Weights of a small GPT-style language model, trained from scratch on English Wikipedia: rotary positions, 967M tokens.
Each number is 128 + 24 x the weight over the matrix's rms, rounded and kept within 0 to 255. Layers, rows and columns count from 0. Numbers have three digits each.

# gate: layer 2 MLP gate, 1024x384, rms 0.0678, rows 635-674, columns 96-143
# up: layer 2 MLP up, 1024x384, rms 0.0682, rows 635-674, columns 96-143
# down: layer 2 MLP down (transposed), 1024x384, rms 0.0951, rows 635-674, columns 96-143
gate635:140106168145144173116127140108097102131115121101127112126123185138104089153138137143113090128101135103170075123095147126122170092165136116139162
up635:138088130103128136124144099113116143085107113141178152145158142114186138122108140121133116161126148117120156143144136112148122125136130126117122
down635:126108150180134102116129114144101146202133096121138113087121095178099096176172143108126120158190101114093095142147116132111143141119126125126166
gate636:146094107136104123138174090118161148121145080188121105191161161175194092102148086132138078165111184080162125107107136109152070117152088104102119
up636:114154115105133175098147098155168128146124100092181124102183088145153109129152098116137138142106149135104091148090106132139101111160121112172090
down636:148161162139110070118148170133079147133130087104116125137128147107094132113150152178124108095166124146161161114152123116160108103106160099108128
gate637:088091126126152119141134110142142104129157100128097153129158136179146118124144134168125138142115076102125100117111112136141102139106133112126132
up637:147111133140097116125147117143094121124105113138115158139114104146169106155095139121122132130141100101132137119131083081114082120146149123122181
down637:131135124130073123117121141130118132177123093079123147106139148124096133085110126108146085149101102089126117110106131134146152159137115205154118
gate638:110130160126091116105108111134082103120124115123133052100153180125151125116150100103110130119129111133115108147102119123134138104111113120152117
up638:126137144161107169150094126121130154099139136128123144103115112117109144166116131111117152156149099138166095147100134110135127108181150140128124
down638:149110146113168149103139110128157122126146079116131104111138146121090103138112071131132142103122147081109125120155135173148126150074131129093104
gate639:129143117140132112112147100131153137133161129118093117094102135145120170107137118114126123091150115095097154135118118099158067104159131131160128
up639:172130126128103120104140100154139126114078119097211146103113113114137160148174174114141105124143138123118132083160105125130130166161167090104136
down639:097098078110126080165090132103134185109092127164066118157130086145148138102118131127087145135093123167191163131103145099104115110154140126132135
gate640:098113147114135138148155106118116148139142126107130111129096147077091134099127110106174118134084129077093113117130098126119107133154123156140134
up640:128131151135127145123100144114153151117134149178114154145136101139136154152118135128155142112178119133143134116119141133142096147101096137083090
down640:145136134205129137147135133120094125121142142096126136148098141126150119100169160110158065140136126108132085105122118126113123130110126142090156
gate641:117133160107107148122090146167151157144103152110159116111110118132100147162101111143143163095123089121105089088091108165152155196147125072135118
up641:116121145131111175147121125171138102120145119081146166140135134130137156113117168132133130101127135197126155175167093094109157143129120157119061
down641:114149116114149125088089087115126127141081184159124162126149129106108068091158126120093098149122140133092128123117124125147118136116163115098156
gate642:120119116101101140140148131105084123142153153098128127078160131124154131092101110186111101098134177131114137120146157140132125134125123138145172
up642:094126168158162141108128143115140101081119113177097165148151129127160104152103105098110105115179107116132126060131108117085137134142126136125075
down642:153123101122091129111133167154135127166144131124184115146132131152090129127141141117139182133099115140113116158126117125135102147106133143126136
gate643:093142104158135139069130122094101105092127106113134128137128117113097140131185139135099140098141159153144141163116181137130111120175117131110073
up643:141115138107088128183172103179131136122099157149121103081131141157098124102141100104138110096128147139101151112110112117131134139125147139181170
down643:081130096174115140092111117136105147085188115116117146135112117094142120141153144120150131151157089123154116124136128114114055141168099162101078
gate644:101138144155164168151126111145114167073143159103109123124113161170127147099121118129074092127120169156160110102130182134127108163154122101114105
up644:105125145134102114124157118160161132097101108104085135133118167141152142146135139133116111153173143125132093163158140117079167119112107131119127
down644:125155112139150112119131163130087157168116133155122099107130094100130131121117121139205151134134058107111185127126115129103094148152153156160187
gate645:156132107148122113130121040112147140118118117127151156116113154156110160159132130117117121152150103114117114123105130108096126138116137145121129
up645:110103122125135118158080123151138107162122146119102076148165136126170083119138098150101114122133120160162131131130086147154077142111104102116133
down645:142125133122121126114182098115137178101120104110102151087113131139101145152114083126151115133149102123114133149087091075126154163107172140110096
gate646:119118196171147130144106150127117139109103132149097171089135117133124125109113126158146125102149141123107119140137125118091104171136149105133115
up646:143084127104119157091135121164120114080133122122106120124133125099153132171152135123191147128115121103147113120103131150149120121138126114158153
down646:121155159160095140144139112091115121170135114117119147123119124152113137109158111098120094109147130163095135127126145091129122175121104141118125
gate647:107147111154154161082168129124149108143137145127100128106161147131098168107129100165139132113114158125079127140102124111173067099113140135163137
up647:113145102169134144084129136175141126151118131131100123110151129140095171133129114150143134093129170131159105130167123133144109146099157094156159
down647:131071212137134098069107129114108112133164117124103149158146118159079157118114084107147118109147117128141104123101135102109166111113177119171153
gate648:160116089083075161145139165158123113172169097164145127080140101119105112105140142122177094120124109144122084132144150130093152130122113152097133
up648:091100149157142132119119134099097156064147146130123110156137169139136085134097126117082107146136131122103145112163108114163135140110142128116150
down648:181111097104069080162147083078140112144117137147097121118084083173110111114170120145136126179131135174133099104127139094106160100127161133142148
gate649:122128148148110121165131144099138135126133103118136081118151144105088121111139143106125087067133133111118169163129147115173148103111169104134124
up649:095105080169082147110145098147109109144118121088150146143127133159135165144134077137141127126161167149146165117117161077121134186146124086130110
down649:136109166138148117149139159155071188147134096152107161104135119149140150111167128145118133092114157104149100144155130101130094121139096067107117
gate650:108209135143100164062175113136164161147139141142111051116121160135111177112149105163154161135119119100151127173139089129091120116134096120144140
up650:080127138144137148129103139136120099101163116162127122115178121156166123082093128096122106114083130115128087116154175163104149153132118135107150
down650:142142175109117100090149147144115158151116140083140114111083139122075151155136126120151166134153136117136155151134112137165133143156107151154111
gate651:104128167121063122115186130146129069138120135155141162114145132119097104156105141130121124178134144104168178107126087160111152167154113149176147
up651:135127103128095124120153115168102092137129134152105141155089141145108121140140168143149119120143119145092173097117068185147126131155127150152126
down651:132152148153142139135100118120122152146125144097123111136151138113118151127148123113159157171102149128094111138198140102124134118106107140165126
gate652:128091076153153108158133134107086142151166115132109138099099081090116168110085170092164126115135150132131128103117118117106096097128145107094140
up652:138151134108149083135147134132104106178152114184155137149106156169098147123126089131119140128131187126123126127122133146108109119135151148104117
down652:091096113185135142143135071137172118103111133134101137144157113124107122112107148108132127139132108129114113143130129136172128129140135096108134
gate653:069139188095123117117127135098150127146128088121120113080092149107121133106137137145159158135099139156143138155130131194121166161133156142147137
up653:088114149097118134103122176149079140092121116153203156108127146126179154136093093145118132200116105160134155146130060088106107101140121159168169
down653:125112139105121124157130166095151114175115111126096131099138196108139154149116096128122134113169114082056138162129141115126109118126102106152144
gate654:133136098079126127100091118136179100076129122150133160065109156113107106138170124084127131115155156136161130091099067156130131119160094129103147
up654:124136178135129092147173119163097061128123157175116164133105123154131123118165082099137126145129155124126082162141096129150160130134108146105152
down654:135108105137136127095131165130130154135109124065079083162161103122135109132074101187129151120142112143143132089113136119167120111097159079134135
gate655:122133142084171127120127129139103138132148112095092130123146112093091119112092116160135140095122126141099155152124131135171108101096091131123144
up655:166115154147121154145094151117125096071139101111135129149102150095112148122150175128110091143129164126139093140140087147125088093156130109118107
down655:102130127155114150144145145138116181134122121136124135111129119118159106104093122149135140070127134101163130141167165148086150166114115163146108
gate656:186108151116142111179101141156171153144125178116113147111115133131127151138100155092130091137140146079157093129137099130137123140124150164120170
up656:164131136112132111115118116093099141158126159141131181115156098152143120146138118080125101137154099106101078112123148139137152176110088099129178
down656:149115103121147101107135121104176141102141104120097115158156122098114122125158151133107154100123146135184122122144131117121091102127142095117119
gate657:109110111167097146151121174109123138093126158121137147121160105090120136144164143133149124085114127138180123165129197099162099122160156114141138
up657:158095138111086113116134098181134166117115144121146131145140159167152120138110137124079102117131124129114097142133137150125144131137134140107066
down657:127137112172140151116144135096091125129133098134113090128122117105107147135137158156112136112137122134144129117132126110101132105150108130095148
gate658:144166099135131081105170161126131161098141151153085112131151152123133173139148090130153146160134127130137143112140142103113137133134088134109114
up658:108091128093151135159127103118113132146104131139115154113081137144137184122126145129097156118165137088138140124127123143162142231108187159101105
down658:167120118108117114111108123165169084150114166134168097126188148151103125124143147121126139133109144163138120141096118116134124071134137079173180
gate659:135113118111136112113149094109098134137138136151121155116078160174145127104121101094135135155088154139096148119155098109164126151117124140120128
up659:115134169160148109151151101123136164133138137156142122142131145145142159114148114159126152141100133157121124148094123140122107138113134155167092
down659:124144101124094118119094167096109105128151126124148106131108111132110136126142113141135131101162115129101115111140132149139179123147082115087106
gate660:088100140139109159114106081151125130121102146135138116144130147122091133151126161129103122092109083169095157114104109114089129159153116093133129
up660:169112093099144131111133139129104142144154155151146133125120098165126109109104087130128159159105148143133150152136122142133117158103115185131067
down660:095092120116134129157116109126141117112093130127123163120142150080171123109130147156094142171123140145121141150120164139135092178107141086092129
gate661:124152127120131125126098133122118130136131147154082142114150094073161121086118118123149179103105158089147148143124082124131160124128144105104186
up661:153134117136127140126113132150118160146103115118124119133147101132168075091110133106113123129110119112190081118133147148120141181121121132070163
down661:115129107106134138131118109173128110104137133113136144117133098096136148152126141128159175112090110131106124159103104121138114120152136141105086
gate662:094182147159135142134131106110078128113108101159112155109118163096119158090127122114153150128108135088158110151122157150138122140149101120127145
up662:117108157110165132148136141109096144129119163130118177136152105118120117108090125155122128129134108105087190120114174097136150143126124094148150
down662:173116105127097143150110141160160120090156092099111105118109123140139136133127100125111126124131147173129081129142081142143132096132151145102114
gate663:104134095119130138172109153130144127136104100081112156138115161100143116142132145146123118093064161148121103157118117147122103117170093114127141
up663:114140157154099128150121111122099136133105091124157085120176097153131117174121124142127106134167107080088118102101132132108152133153087166088092
down663:120071110161183152096092123145118150144161148132133125111123114134150131135114130146169150111120164115156124122100139165157150099126108128121089
gate664:082102137102108073106092160158123144110143164112146173141115120089136155151142132123138117110110120147130111158106120121152143144145119128111137
up664:126141096119122136093142129143130130118157131139140143083134150106130151139099122111107125123071148101127104102142131146105134158150125081152113
down664:093131112079171139110114116149147110128157104154175123150110123116120113170160169161152122160142147164118155138060183143104127105123184122075139
gate665:131126132119098099156125161124131132128152136150134128116151150141105114129126155123166120088150083121157106121138102129136107117122087168131126
up665:119094114073135117131136079131143089148143154132110150092103128131129106111087136143148094155122165154147146159075155087141145096119182116166149
down665:133116129142165112122126149142123152113147140136137102192150141106117133150156112112103154105117082145099119112132127160145102143139107105088102
gate666:121111133114091126103171137149107107118164162151069131137154146142114118133124118169143148144155144133111112132123130147171156094108156139125106
up666:170103108115088107115165132128113130134133148114119098076116175134117090132122154136185101128145188152127117139139107155142122132129139109165121
down666:132116125144160153099131130114168082126122157125113101140169142151134134166106111075130132181113131104142134154128100115089119170107124068128095
gate667:117092141128138099155203142108102109134139134121138088121111108092180151100091132078135133130127145126165130096109137125124094120140119140135131
up667:134141137183121138140152081128146085150142126136083114143151150106154087119144098136128165147140144138154071117087120132142134120102115106147105
down667:126124104111135167111109164160124145106144136136147137130098150142107136175141130138098125132112118103082184142161143121120138129137130147109145
gate668:168090110069117147134092092113113138116108128112122141098109117156154138161098095161130086103120094160103136167111167121141162121084111102135175
up668:091157112105106177104134136093119152124126126120113148149137051122119121133119115118083184133134121155117126128137162157116116164117103082128124
down668:144129110121140084125131092122119126078149145139142150171157163104196112078096128118175113124119145113165089144121125164151143120155117122179122
gate669:120122118128163110111116111162118143097145147126112085124147126108168160157155185111142100121124096067168142169133083116084097119141144126110163
up669:111148095124153143070128114093104129129166150163134105101104102135136117135141101147101161110136108109109127176137152162111107066116119142141159
down669:144141136163077132167116138130150142101127104073151127124110125109161131128107104113083123102148140136140134093112129088122107165110116129126122
gate670:116123110131124155134162106172089146131179124117146109126171168101144111120081081182114098143115142141118152118131107149153152180183135127119153
up670:162134136125091125158148124124153137118181138112115126138120165123132115122106118120117100132129108099105144119166097130164098110123126117139079
down670:102172150156154173119157120099109154125115137098131127135135097112084137174160153173106099118157145144129135072103157140144181193103114100150139
gate671:130124142090096148111112131117157123081116155100141132142094163135129145102102110129097153121157134171122123129117120124129070095114166120117111
up671:138103138093140162130091115169165123082122149140147139113141147155098145170124140105113152099121101093113107163137107127109120174094152144137128
down671:138087101148203126132138158110107143150131108146106119093146117126054083092122121146099140124113163089124160138152151110142122142163138116151131
gate672:158185125165169081136148129140149109134119140121103152165138079120139088139175121098130107148159132164111071161143113115151135138150117116114133
up672:158123124165157138144148149128192133100126086161151094125153134142138115157093164113138115151150145142142139111128095144149160109137131162139097
down672:135119122076171117164114125115111095157155152154096139145117160103106124105137145147098168069119098092107095196124174064095119175115143104120170
gate673:125097094114168089101126158097132140107097154142137082066123125108164161149133173141161127123105129117159131118124128104182154155091106116159140
up673:155101099116147138150111134148105135120112173127134153118132114128153109188158102110102146133121105162152120115168134128150097101130090126176140
down673:120142131137125167117151141106133117150162119163099115144103097118103145083179105136159100165160122107147131137095139129097168147147103139095125
gate674:141137127139141126117132136113124091132160075118128114116073109132117174118100137192162154180173100149121156101130119139107136116147073127149134
up674:115108133080105107095120134136127112129145106139147116138130115139147145104086126145139124161144136129120139147136075111113110114124117146128143
down674:118150122108116157136137175160114121138083147111135140094144133100125094156165166097111117084118149126156108139125153121145131145111160098116132